Weights of a small GPT-style language model, trained from scratch on English Wikipedia.
Size: 13 layers, MLP 448 GeGLU.
Architecture: RMSNorm before each block, rotary positions, tied embeddings.
Each number is 128 + 24 x the weight over the matrix's rms, rounded and kept within 0 to 255. Layers, rows and columns count from 0.

# layer 5 MLP up, 448x160, rms 0.209, rows 364-418, columns 0-39
[[158 141 145 135 114 138 168 134 147 152  97 139 104 126 109 140  94 135 148 130 138 140 139 130  83 161 148 120 131  98 140 130 154 140 105 148 134 105 170 168]
 [126 139 115  96 110 152 117 165 127 150 110 130 109 129 104  95 139 171 112 138 128 111 132  98 157 124 123 171 129 134 117  99 135 102  79 165  88 161 117 108]
 [160 130 142 134  84 173 154 170 111 160 153 102  95 132 160  68 139 139 177 124 144 149 102 125 123 168 164 162 142 122 109 104  95 146 100 159 133 147 154 106]
 [132 122 136 137 122 110 102 152 119 108 130 141 153 142 116 117 126 127 105 151 139 110 129  86 115 108  94 144 150 103 138 134 137 135 122 127  87 157 102 127]
 [168  83 136  79 133 103 126 110 139 120 148  74  96 103  94 169 140 105 106 143 116 154 136 146 102  89 123 136 149 119 129 139 127 138 131 138 120 137 123 123]
 [123 108 117 124 143 197 112 114 120 120 105 102 162 135 123 144 102 105 170 118 158 166 123 170  94 168 121 143 129 110 131 129  83 128 111 136 157 176 122 139]
 [131 118 130 160 123 146  86 101 134 156 149 148 161 110 116 121 108 140 126 148 147 115 204 117 140 109 122 138 101 114 112 107 202 124 106 161 108 155 121 101]
 [121 127 152 138  89 153 111 140 117  84 117 103 107 133 144 142 109 117 117 120 132 116 141 136 126 165 119 126 153 130 103 137 150 129 150 141 147 126 119  54]
 [150 105 168 108  87 184  68 176  92 187 136 166 133 118 101 123 125 148 113 120 134 158 121 173 154 136 156 132 117 126 168 115 119 152 115 134 118 132  93 127]
 [149 104 169 165 109 148  85  82 100 125 184 133 114 120 127 127 126 151 127 131 167 118 119 157 155 130 114 106 175 129 145 136 149 104 145 137 129 143 144  86]
 [132 152 155 101  97 129 141 138 136 158 173 159 101 150 164 104 142 117  84 115 158  98 134 126 171 130 181 125 168  93  92 135 105 126 129 152 127  99  94 109]
 [147 149 119 152 135 125 143 155 124 105 117 165 113 128 106  94 131 151 100 146 110 126 145  88 129 137 118 136 150 148 107 114 132 149 123 167 133 105 149 125]
 [115 125 110 113 132 124 154 135  96 147 115 101 132 108 102 122 118 132 142  89 136  99 162 115 157 196 118  86 144 104  97 128 105  99 171  95 163 159 120 122]
 [122 132 141 115  95 145 164  94 103 161 115 109  86 123 113  78 119 101 125 133 145 121  74 139 103 102 175 118 136 150 129 104 138 124 167 145 121 124 117  80]
 [142 114  62 130  53 155 180  94 129 124 138 117 125 139 122 187 131  85 161 106 104 122 131 118 121 153 148 132 103  95 152 139 140 151 139 154  94 122 142 152]
 [133  80 177 144 178 135 139 142 158 104 140 133 140 128 138 142 137 154  89  63 161 143 149 137 126 157 138 127  90 117 130  92 129  92 132 158 161 128 176 146]
 [132 175  94 138 112 122 151 106 130 159 132 122 102 138 138 142 148 111 117 172 150 136 147 110 125 110 129 116 128 121 161 163 106 101 171 137 151 129 155  98]
 [164  81 121 114 116 135 141 147 158 156 140 163 139 102  80 129 148 128  97 113 154 125 174 137 142 142 156 125 139 125 126  72 126 138 170 147 140 149 175 106]
 [167 126 102 136 166 140 166  92 132 143 116 173 107 120 108 133  96 126 122 162 148 112 119  93  69 129 106  98 154 178  79 151 104 117 134 125 126  98 144 107]
 [100 143 117 123 147 127 122 133 156  96 103 149 121  58 133  85 116 166 137 166 110 108 114 145 128 139 140 159 101 112 106 107 120 110 152  76  85 137 109 127]
 [130 136 100 122 150 116 138 111 144 118 158 151 117  65 135 108 137 128 119 128 129 128 119 122 120 153 128 121 124  83 140 159  98 119 119 127 146 134 134 149]
 [131 127 118 162 184 135  94 173 131 162 126 165 145 114  91 150 123 107 100 170 189 133 130  80 142  87 153 131 117 112  91 133 118 130 134 161 145 123 152 149]
 [108 149 140 145 118 124  98  98 129  77 104 103 120 146 165 112 173 157 112 144 149 106 103 116 102 132 171 117 137  95 168 113 149 143 153  74 157 126 107 145]
 [116 156 130 164 139 129 116 127 132 111 105 125 125 141 126 138 158 138 128 107 161 104 165 139  88 160  96  98 116 137  78 170 160 146 129 133 144 137  93 128]
 [144  97 111 138  96 105 138 131 126 128 120 143 140 125 117 145 119 132 115  80  76 177  98 146 116 118 103 124 137 150 124 114 168 109  89 145 124 138 104 123]
 [143 172 121 136  85 155 114  85 166  92 111 123  98 121 143 114 149  87 142 159 122 138 118 138 147 128 136 176 194 158 134 133 139 143 175 148 153 138 112 156]
 [108 134 125 198  83 146 140 141 154 120 132 140 148 137 138 128 146  86 133 104 133 151 111 160 112 117 117  98 137 141 168 118 115 175 134 150  86 165 113 146]
 [145 136 168 138 123 140 117 119 147  93 136 154 117 157 147 140 111 105 124  97 118 128 123 142 112 129 145 137 120 115 115 144 149 166 133 121 127 110 113 116]
 [137  95 139 126 147 131 148 140  91 137 109 133 101 130 153 111 104  98 141 160 113 143 132 147 135 160 137 141 140 166 116 159 111 154 130 132 100 108 128 134]
 [125 154 105  83  96 159 130 123 129  91 107 168 142 106 105 156 142 159 115 178 156 134 141 139 138 163 123  64 190 164 128 126 102  92 116 103 111 138 150 110]
 [107  74 123  94 125 130 135  93 108 156 100 158 118 111 122 128  83 100 147 112 123 147 148 125 125 137 117 134 153 125 156 125  99 143 114  96 122  97 130 150]
 [156 112 159 104 164 133 114 107 118 151 166 116  72 129  98 129 121 140 142 120 167 110 127 181 146 100 123  77 141 109 144 125 102 128 112 110 113 113 135  96]
 [143 128 111 108 121 132 138 113 124 115 106 129 129 120 135 118 156 107 136 127 120 104 146 150 130 136 149 101 104 106 138 129 131 126 122 161 138 140 101 105]
 [122  96 158 132 135 134  83 133 108 134 148 103 182 125 127 124 140 192 156 143  88 156 104 124 100 112 146 156 128 132 149 155 129 165 125 122 125 132 117 169]
 [121 146 104  87  98  88 114 150 122 116 135 161 114 138 119 125 107 136 144  96 146 128 138 171 117 162 132 156 158  99 116 145 135 111 117 159 100 132 149  82]
 [143 110 153 132 103  78 142 137 134 113 127 138 138 167  78 131 126  90 129 145  94 104  96 120 159 146  92 141 109 118 155 107 118 123 170 136 153 141 142 104]
 [108 120 185 135 141 166 170 116 115 108 139 151 110 146 104 158 169 107 117 102 147 110 123 103  87 122 142 170 159 143 132  98 152 103 139 131 113 121 116 173]
 [128 144 118 109 168 115 157  93  94 166  92  97 109  86  86 111 119  91 113 153 129 147 165 123 142 131 133 154 126 129 131 146 127 120 148 124 167 109 104  83]
 [142 134  97 108  93 117 125 104 131 105 139 101 112 136 147 114  94 102 134 111 151 165 158 144 130 134 114 138  89 155 139 122 105 113 111 136 123 148  99 174]
 [130 144 155 104 146 150 172 132  88 166 139 117 136  92  80 155 134 153 121 117 132 119  99 149 126 149 113 132 122 156 123 102 158 151 152 133 137 118 130 128]
 [139 110 137 114 136  85 136 139 120 115 136 115  99 113 123 105 134 137 118 111 151 136 153 130 133 106 100 119 128 114 118  91 135 114 104 146  90 112 110 119]
 [114  78 136 143 132 116 142 146 144 120 128 130  93  83 130 117 132 169 115 128 157 115 171 151  98 137  99 111 150 136 168 104 122 149 162 112 111 121 100 120]
 [129 149 109 110 165  90 129 136 115 149 113 130 148 102 158 142  81 141 102  72 149 102  95 102 151 155 128  99 139  74 126  99 125 134 161 181 152 129 146 121]
 [136 112 115 131 128 168 163 159  94  97 141 118 102 104 109 118 190 147 130 112 125 111  89 149  95 135 120 121 126 133 136 165 148 161 159 137  85 131 125 134]
 [ 83 153 119 118 148 132 121 153 102  92 148 129  80 123 152 176 124 142 127 151 162 138 162 111 133 104 117 130 105 135  89 124 163 105 154 114 173 104 116 151]
 [130 129 160 140 132 102 129 113 147 143 140 138 136 124 120  97 187 136 129 142 127 103 109  79 135 130  74 112 188 135 121 119 138 164 110 146 129 168 114 107]
 [110 120 127 152 162 100 101 168 141 101 140 140 115 153 120  94 139 115 106 119 142 138 131 134 170 167 123 140 135 149 141 108 148 140 143 110 110 109 119 130]
 [135 108  92 107 161 170 126 168 136 113 146 104 139  82  91 129 179 177 126 128 104 135 109 138 138 106 119 134  77 124 138 134 152 145 154 113 157 148 141 103]
 [146 136 114 140 101 154 117 136  92 114 132 115 141 116 166 120 124 119 162 124 118 105 183 132 136 153 195 133 118 112  92 151  87 150  82 101 123 118 113 181]
 [108 157 124 147 119 129 175 153 121 116  89 145 141 157  97 133 131 127 116 167 103  95 109  69 106 147 168 208 115 125 100 141 117 147 142 158  87 109 126 134]
 [128 106 129 105 109 173  94 127 139 123 180  88 159 115 142 125  85 112 142 109 138 116 105 155 104  99 169 149 173 126 115 104 151 135 144  72 137 128 154 112]
 [128 133 108 111 111 111 109 111  96 148  92 106 129 128 107 123 140  96 139 137 117  89 101 127 139 142 143 116 172 127 119 132 120 132  99  77 134 143 156  92]
 [ 90 100  73 151 133 105 117 112 108 174 104 116 118 145 129 105 131 151 140 130 127 115 157 170 114 109 116 126 122 135 143 106 131 159 142 166 145 157 115 124]
 [132 179  95 171 138 105 129 103 124 107 132 130 144 119  95 154 135 129 131 133 107 146  93 130 116 114 112 144 108 128 129 129 145 111 119 147 138 104 120  99]
 [125  86  81 133 138 130  47  83  90 154 133 109 107 109 121 104 149 128 151 118 158  86 135 128 130 140 141 139  86 143 118 128 166 117  96 105  45 112 135  97]]
# layer 5 MLP down (transposed), 448x160, rms 0.114, rows 364-417, columns 0-39
[[103 130 126 127 113 122  67 168 134  98 132 104 136 137 120  88 151 157 115 114 114 126 140 120 152  79 112 110 132 121 124  95 125 139  97 122 105 153 120 106]
 [126 146 126 123 130 146  84 162 148 102 165 163 140 147 162 150 181 146  83 124 110 117  92  82 143 123 159 152 110  91 123 101 156  79 135 110 161 160 139 136]
 [106 127 130 100 132 127  75 138  95 152 139  67 149 117  97 148 116 126 122 131 140 168 120 126 168 135 131 147 111 141  74 151 123 106 169 119 132 133 151  99]
 [116 122 118 147 136 154 171 119 112 141 163 110 102 120 140 165 138 118 168 159 107 109 127 132 136 155 113 159 106 142 145 103 130  80 105 148 110 149 127  95]
 [159 122 142 113 164 137 100  98 138 153 149 129 102 127 111 145  90 133  93 118 117  95 146 113 117 127 144 163 133 157 121 128  90 105 131 132 165  60 126 152]
 [115 145 117 125 129  98 107  81 130 145 142 111 134 122 121 116 175  79 116 166 111 103 107 117 116 110 119  91 123 123 100 121 139 133 141 119 150 142 151 127]
 [127 141 143 130 132 102 169  83 127 129 172 141 109 143 179 111 165  93 132 102 110 172  95 130 103 139 141 118 161 172 145 176 134 135 110 110 128  72 104 117]
 [129 160  86 127 110 126 142 135 123 125 132  97 110 105  90 107 118 112 125 106 160 128  91 101  88 156 127 113  72 137 102 150 158 138 132 157 118 158 125 104]
 [128 130 108  99 139  89 142 133 145 143 149 139 161 105 112 167 135  70 138 110 129 112 142 187  91 111 135  81 149 117 167 107  96 141 102 159 140 113 154 126]
 [104 106 122  78  96 125 111 173 108 126 133 122 166 120 163 194 107 134 111 100 164 115 126 133  94 117 125 167 131 150 162 144 128 121 113 130 126 117 155 108]
 [111 130 123 118 138 150  97 138  81 164 105 136 158 120 101 169 110 110 117 152  77 113 123  89  90  97  98 136 112 118 125 126 130 141 107  86 119 129  84 121]
 [104 133 105 137 133 176 121 176 148 117 138  99 123  94 134 163  85 102 112 105 124 114  80 144 158 129 126 159  94 129 134 122 129 135 114 129  80 166 116 139]
 [133 116 120 125 143 122  93 135 150 169 109 116 138 126 115 164 140 137 100 101 164 162 150 130  80 122 108 209  92 136 183 169 123 132  95 143 131 125 147 135]
 [123 115  91 107 114  74  94 136 120 130 152 150 143 116 139 131  71  98 168 140 113 187 122 121 141 114 132 120 126 108 120 140 118 107 131  96 141  99 163 131]
 [142 109 121 148 144 119 181 122 164 112 127 148 156 147 166 123 111 150 114 110 122 133 128 156 117 128  94  83 129 144 105 109  84 154 173 131 114 123 150 148]
 [155 157 117 120 138 116 117 149 134 103 144 119 116 110 128 132 140 139 177 170  99 134 131 149 139 129 125 173 108 104 152 176 173 150 119 152  88 114 124 139]
 [117  83 157  98  99 142  64 153 105 155 142 103 156 140  91 118  90 135 104  87 112 145 105 173 131 146 139 142 149 136  95 106 118 127 119 115 137 111 101 157]
 [140 183 121 153 135 133 114 119  93 121 129 114 142 126 131 160 129 141 127 112 123 139 127 115 129 116 132 115 144 165 107 147 183 119 123 176 131 119 139 143]
 [109 141 149 140 146 145 135 126 141 113 138 122  95 109 122  66  97 138 115  90 117 156 154 117 163 138 117 138 157  83 177 125 169 104  81 123  74 154 119 151]
 [137  86 125 126 104 144 170 164  98 167 148 137 138 152 145 107 100 100 141  95  78 129 127 126 129 127 136 112 145  96 115 104 105 128 117 130  89  74 116 131]
 [136 129 131  99 134 135 149 106  66 140 119 157 142 131 123 122 132 142 115 166 123 101 133 113 148 122 136 166 118 120 114 109 133 143  91 134 105 141 108 149]
 [123 123 118  73 121 133 132 104 131 129  63 122 101 117 133 126  96 142 151 112  96  72 140 177 104 150 114 120 138 165 100 124 101 121 144  97 113 151 141 141]
 [137 134  91  98 144 134 112 131  90 183 125 134 105 120 139 123  50 129 156 124 125  84 132 169  99  75 126 127 128 170 146 150 134 165 137 132 164 145 112 125]
 [124 139 144 153 109 152 102 119 160 114 101 133 132 120 145 116  83 119  85 130 187 101 127  87 131 152  92 142 114 153 150 138 109 117  91  96 170 135 149 126]
 [150 159 148 145 161 151 133 138 102 127 126 142  95 109 102 113 133 142 134 111 129 106  98 124 155  88  97 155 105 134 142 103 197 177 132  99 151 126 150 123]
 [110 111 119 133 100 138 140 160 122 130 161 119 150 140 126 117 162 134 136 147 115 139 124 133 143 123 127 118 120 137 120 107 123  77 128 111 135 123 139  90]
 [140 111 109  64 172 127 100 146  95 120  83  93 102 156 118 150 157 128 128 109 112 131 165 157 137 133 136 107  69 112  99 139 122 123 120  97 109 110 141 164]
 [110 168 162  99 145 138 126 153 111 113 137 131 126 134 142 169 135 157 170 146 119 132  92 114 148 111 151 137 133 142 161 104 154 154 120 170  88 108 121 142]
 [130 171 144  96 132 149 147  83 131 137 143 107 101  87 139 128 162 184 106 173  76 134 138 127 116 113 180 162 138 109 108 163 123 134 145  96 144 128 170 120]
 [126 118 118 131 100 141 158 115  85 135 137 148 131 116 115 153 137 157 107 125 114 168 171 136  79 109 128 124 123  84 152 116 131  60 136 119 153 110 118 134]
 [105 165 102 174 111 139 133 120 112 127 166 119 111 157 116 154 105 120 129 130 104  97  91 136 128  98 116 130 138  91 125 128 128 154 140 164 157 157 144 120]
 [107 176 167 102 145 125 166 179 167 131 138 116 109 147 166  97 125 158  91  97  91 110 166 100  85 110  95 115 132 155  99  98 121 107  77 118 164 102 120 125]
 [113 110  95 127  95 113 126 139 119 142  81 120 124 129 149 130  98 142 134 135 124 131  94 101 158 137  91 148 138 148 109 121 141 154 115 121 115 143 136 156]
 [130 146 162 129 160 167 159 124 110 156  67 136 124 132 143 118  76  91 112 130 129 107 160 127 133 170 143 120  90 147 117  84 128 157 126 139 132 112  92  87]
 [133 119 127 155 181 164 128 135 108 112 135  96 123  98 108 134 107 115 123 109 139  38 179 132 130 130 126 142 126 166 126 110 152 141  74 103 166 132 117 160]
 [152 131  93 166 134  76 172 143 112 151 100 129 131 150 136 147 143 101 138  88 108  94 106 161 126 121 134 126 163 145  86 123  96 111 137 116  95 136 128 133]
 [128 130 112 128 130  89 133 138 159 171 156 125 156 101 141 116 118 117  86  84 124 116 117 102 130 130 126 105 111 122 102 131  95 103 118 173  94 114 153 142]
 [102 121 158 172 120 123 149 128 157 138 121 150  96  70 135 168 101 141  83 128 130 152 151 111 115 106 143  66 145 183 116 136 140 112 112 112 129 124 129 117]
 [107 132 120 145  77 126 124  91 118 133  85 117 162 141 113 132 147 121 149  98 125 134 156 103 148 113 139 117 148 109 101 125 112 107 143 131 130  85 118 106]
 [117 112 149 115 123 139 109 111 142 153 114 136 117  83 182 154 116 150 158 146 160 135 116 150  85 148 153 135  92 147 140 138 143 121 103 117 124 145 120 133]
 [161 111 130 104  80 131 111 117 151 129  93  99  95 141  90 139  84 118  76 151 128 141 151 110 118 163 126 145 159 132 137 136 117 140 142 126 158 177 108 150]
 [ 71 123 124 128 114 140 101  72 143 168 144 134 157 123 105 138 111 154 118 137 110 126 116 136 141 148 185 137 120 149 142 164 171 106 123 158 120 153 117 119]
 [154 159 105 144 122 159 112  97 134 154 179 136 115 101 136 128 139 117  99 112 137 154 181 115  98 159 132 160  99 108 158 127  97 138 152  84 158 123 105 149]
 [125 111  90 165 110 119 109 155 150 134 162  85 111 134 115 114 122 110 160 166 132 104 117 117 148  86 150 166 170 110 135 127 175 118 150 139 119 107 106 120]
 [122 107 130  95 122 120  99 128 139 142 106 106 138 129 109 135 103 106 101 113 124 121 113 141 129 151  92 143 144 128 111 126 139 119 149 109 169 143 124 142]
 [151 114 106 113 115 123 132  94 101 127 149 109 128 135 159 165  73 133 131 107 166 114 148 131  99 159 155  98 132 121 126 161 112 114 157 147 172 116 101 117]
 [131 110 127 133 151 161  94  72  99  99 141 172 114 128 105 150 128 164 158 105 168 131 133 137 151 140 159 138 146 112 159 167  91 131 135  98 152 148 117 126]
 [131 124 116 130 136  73 121  94  67 179 158 113 161 151 177 177 103 147 118 138 151 141 101  98 143  72 140 179 149 148 139 116 116 141  90 111 113 117 107 115]
 [122 125 136 119 136 132 153 132 197 104 160  93 123 117 102 170  86 131 129 135  65 133 102 109 105 106 115 146 144 115 197 120 118  92 173 128  88 160 142 135]
 [101 122 135 129 150 120  56 116  93 145  99 114 103 155 120 119 132 143 122  83 116 161 110 170 144 139 136  87 112 124 140  98 134 123 136 112 120 197 140 136]
 [162 155 132 120 107 153 150 120  70  62 139 142 111 137 138 121 141 138 163 145 116 116 154 139 172 128 133 187 110 142 152 131 151 109 144 157 131 123 137 156]
 [159 131 141 123 136 133 122 161 135 145 175 126 119 146 128 104 113  89 138 127  81 127 122 114 114 137 155 122 197 143 143 133 156 136 119 110 141  92  85 148]
 [128 126 109 130 125 154 133 106 147 130 126 135 110 140 104 142 122 129 163  96 114 149 140 131 138  92 107 117 140 141 141  95 114 142 126 145 162 109 135 206]
 [ 82 119 125 131 124 116 140 157  72 115 118 138  82 107  93 108 166  99 120 106 100 150  97 153 114 160 143 106 134  95 118 117 118 177 121 156 127 176 111 126]]
# layer 5 MLP gate, 448x160, rms 0.2, rows 365-418, columns 0-39
[[136  90 153 155 114 101 102 117  76  97 162 152 116 147 104 159 121 113 103 139 150 141 129 147 102 151 111 158 144 107 123 109 104 135 165 159 104 123 157 149]
 [141  85 122  96 159 184 106  95 137 117 156 177 111 129 158  81 165 108 115 114 144 116 136 155 147 123  67 117 121 174 147 110 124 109 164 136 146 127 135  78]
 [154 130 139 152 148 149 173 115 148  94 119 120 145  92 164 113 137 118 165 124 144 105 114 114 122 146 190 129 110 136 113 112 144 152 124 120 136  79 141 140]
 [ 73 144 140 128 113 134 105 109 106 146  73 170  99 113  82 137  93 142 167 108 148 136 158 189  87 116 178 113 119 101 133 123 123 105 131 151 150 101  68 132]
 [146 164 112 125 121 135 172  92 126 148 124 136 154 127 140  84 111 101 153  96 131 113 129 145 132 170 123 152  81 109 108  99  98 144 115 174 138 140 142 167]
 [176 148 142 133 134 108 130 157 166  93  86 110 152 128  94 107 126 123 160 145 131 129 120 137 144  97 113 106 157  96 138 103 101 153 106 126 122 117 152 141]
 [128 111 145 138 117 139 126 113 154 147 183 121 116 125 139  99 126 135 132 132 113 133 168  76 131 172 176 107 155 142 135 148 138 112 160 123 160 135 114 105]
 [147 123 120 100 145 158 102 113 152 149 175 112 127 161 187 118 128 134 109 171 147 103 149 120 133 169 164 131 119 114  91 114 131 145 119  81 158 125 111 126]
 [159  94 113 161 132 163 107 136 125 125 104  96 110  99  95  75  98 131 136  77 158 126 142 133 118 156 118 138 123 123 145 158  98  89 140 125 132 149 131 103]
 [140  96 116 163 110 148 117 176 146 159 162 132 115 136 139  98 179  95  97 114 141  91 122 155 150 140 122 172 130 127 131 162 102 156  88 115 129 114 119 121]
 [130 107 141 100 103 117 152 100 123 154 123 163 139 143 139 121 116 141 106 165 157 186 148  91 109 128 100  84 141 114 119 112 152 184 100 116 136 126 159 110]
 [ 99 154 178 151 131 103 113  94 161 146 126 111 143 170 141 147  93 150 104 121 109 133 112 108 149 132 106 142 105 114 128 133 148  72 142 147 160 143 109  99]
 [131  78 152  93 170 148 121  89 116 126 122 138 122 116 117 107 152 120 107 125 125 157 154 119 136 105 170 117 124  89 124 157 121 131 145 115 123 137  91  90]
 [129 124 113 161 142 167  93 154 119 112 116 161 156 124 104 153 141 108 129 139 103 120 104 180 113 142 117 173 151 125 105 111 135 147 115 177 103 109 125  85]
 [117 154 134 119  91 147 133 112  85  83 157 151 147 136  92 134 158 102 127  97 158 142 123 104 170 115 160  91 130 151  97 143 120 124 129  82 132  83 147 150]
 [147 113 121 136 103 167  92 155  90 138 136  95 165 124 100 110 166 128 104 124 128 126 118 160 107 111 153 129 150 140 101 142  95 100 152 134 155 104 111 145]
 [107 126 149 173  99 135 118 110 119 131 144 197 118 147 108 153  92 130 117 117 134 169 111 112 110 125 114 148 131 154  83 133 162 101 171 165 106 101 109 124]
 [190 136 123 143 143 174 109 118 118 202 114 134  95 152 120 103 151 146  96 125 115 168 124 153 143 113  99  83 126 146 123 112 158 105 128 154 118 150 165 114]
 [176 127 132 143 124 160 140 138 120 100 134 120 142 132  93 155 121  83 149 145 147 133 109 135 152 155 131 179 137 153 137 114 142 146 176 150 153 147 129 134]
 [135 102 148  82 124 115 101 131 153 141 127 146 142 110 115 131 161 140  86 144 132 125 154 147 135 169 107 116 136  98 117 134 160 128  72 156 137 114 124 104]
 [107 146 124 114 161 151 107  78 146  77  91 148 119 165 139 171 138 129 140 146 123 174 124 131 104  91 172 108 153  74 120 105 150 145 135 125 126 117 144 115]
 [140 123 157 128 163 134 171 142 142 157  61 151 138 131 110 136 158 124 133 137 134 175  93  97 133 103  79 136 130 108  90  96  66 157 124 182  91 142 100 131]
 [169 172 111  85 113 120 148 123  85 141 157 134 127 170  94 112 102 129 131 121 110 127  76 107 135 124  84 174 135 153 129  96 121  96 122 104 149  95 141 129]
 [ 99 156 143 104 140 105 151 111 119 116 157 142 145  85  79 132 108 159 116 139 123 120 174 144 130 124  92 153  91 141 112 157  85  94 118 119 122  87 177 150]
 [141 123 130 142  92 149 157 173  88 141 126 122 132 166  78 116 142 141 106 155 160 165 134  79  94 123 170  90 111 127 127 137 166 104 163 111 133 155 129 125]
 [117 144 116 122 103 153 158 115 154 150 185 134 117 150 115 113 138 130 142 163 155 133 155 137 123 126 123  97 156 124 135 121 103 114 152 137 169 104 142  87]
 [142 148 146 163 114 125 187 119 120 129 141 120  89 124 149 134 156  95 109 132 114 137 138 163 148 149 116 143 115 119 115  89 112 157 144 145 106 163 132 121]
 [114 127 169 143 141 139 134 114 159 102 133 110 132 100 126 124 143 123 125 137 121 116 155  78  96 108 120 141 110 139 132 147 116 141 120 111 131 136 105 126]
 [ 93 115 114 186 114 121 158 112 132 146 131 132  90 120 142 125 117 137 160 150 151 116 138 149 119 158 144 105  92 172  90 132 163 142 105 137 173 154  88 108]
 [114 125 157 123 129 112 107 106 180  91 125 119 121 105 158 154 146 192 152 107 125 139 141 104 104 114 117 130 142  78 165 113 132 141 129 104 136 110 129 167]
 [148 129  73  57 132 109 108  88  84 200 173 135 119 115 122 148 114 126 147 101 127  96 119 116 134 136 122 129 113 121 109 121 135 155 107 139 120 123 115 132]
 [102 115 116 131 146 160 137 122 142 105 111 135 161 133 142 107 118 168 134 137 131 127 173 146 124 137 152  88 102 154 129 126 143 145 125 178 123 109  95 140]
 [140 125 147 117 120 141 136 128 112 152 110 118  82  97 113 116  49 100 118  93 146 136 132  93 140 126 127 109 120 117 135 110 170 111  94 122 136 141 140 105]
 [105 114 103 103 148 113 132  88 100 158 124  91 134 147  94 147 131 115 171 100 140 104 144 127 101 129 143 154 102 137 119 102 124  83 119 121 131 110 120 110]
 [101 107 144  80 121 165 134  79 117 101 151 135 100 112  75 142 140 145 153 111 101 151 137 130  99  98 110 148 180 128 135 122 101 148 159 117 130 111 195 113]
 [147  78 151 109 133 135 183 119 106 107  95 120 149 129 166 115 135 134 134  79 129 119 110  80 122 142 186 132 118 124  95 126  86 117 136 120 121  73 111 114]
 [154 108 151 164 130 152 132 124 123 170 150 127  84 106 124 147 136 146 107  53  77 142 163 134 124 167 136  87 125  93 116 123 124 116 121  74 144  85 134 144]
 [112 144 169  72  92 146 112 151 136 139 151 127 110  76  88 178 168  93 126 105 132 131 130  99 132 116 159  99 137 100  98 108 123 148 160  60 111 131 111 145]
 [124  87 129 136 110 130 102 124 154 125 130 155 142 206  95  99 123 152 179 119 120 133 157 138 138 142 171 105 114  89 121 109  59 125 103 131  87 164 142 122]
 [111 127 112 159 123 137 126 129 113  83 114 149 139 137 164 123 167 178 137 114 137 138  87 175  86  84  93 139  97 136 115 138 138 126 152 126  66 139 155 134]
 [127 176  97 158 131 115 167 118 123 128 156 172  49 119 117 166 161 174 122 143 162 142 181 129 142 104 115 124 167 172 130 124 111 104 201 122 110 107 136 141]
 [169 171 160  63 136 139 188 111 122 134 117 125 111 138 125 161 114 134 171 170  80 135 117 131  96 110 151 107 136 133 103 167 117 126 104 124 103 105 131 139]
 [154 114 137 144 123 128 137 144  64  91 133 112 117 141 110 111 164 126 102 136 134 144 134 124 137 103 116 149 140 147 105 125 166 132  99 102 127 113 129 106]
 [136 111 127 130 122 128 135 153 109 187 130 114  94 136 107 162 134 100 163 132 116 112 144 158 100 120 116 140 118 111  99 120 157 100 125  89 188 130 145 135]
 [183 101  76 124 181  92 114 100 122 111 108 160 129 136 144 132 169 160 141 151 140 143 112 122 105 149 156 171  71  90  89 122 122 117 118 133 159  93 116 115]
 [148 178  95 118  93 133 160 143 115 135 131 109 154 128 125 102  93  92 129 144 130 120 151 135 126  83  96 113 105 146 145  91 153 143  91 155 143 146 148  98]
 [136 127 154 100 132 178 123 121 104 165 131 106  99 135 174 138 145  78  90 132 119 129 151 158 123 133 130 109 135 111 119 104 150 102 132 121 148 149 152 104]
 [140 107  92  79  75 124 156 119 138 131 166 123 146 134 154 137  99 117 117  90  96 108 125 126 134 161 157 137 135 103  98 152 113 163 134 137 107 138  98 122]
 [177 176 131 135 148 119 165 133 131 142 132 154 116 113 130 146 131 123 163 128 126 135 139  90 120 123 111 145  93 125 141 155 115  92 144 109  97 106 142 127]
 [189 144 136 112 128 117 135 110 128 108 175 129 115 108 151 118 102  94 116 111 128 127 138 130 121 131 132 117 114 175 100 124  97 118 136 124 136 118 113 148]
 [ 83 122 131 104 121  97 116 126 119 144 123 116  80 139 139 182 136 121 137 133 130 120 135 158 163 136  90 144 143 123 115 111 116 135 101  95 114  93 186  90]
 [110 120 133 117 174 180 108 121 129  91 129 133 124 163 122  79 126 174 128 106  94 142 129 144 132  87 123 117 148  89 125 142 118 123 138 122 106 111 135 136]
 [156 128 116 113 108 119 135 123 138 162 144 137 148 124 101 143 121 136 146 118 115 140 148 117 151  98 114 134 120 111 131 137 133 131 178  95 119 165 123 154]
 [134 157 102 109 102  86 169 109 137 158 142 118 127 121 112 115 143  70 145 168 101 146 137 126 107 144 140 108 118 117 114 130 122 109 116 129 123 126 113 106]]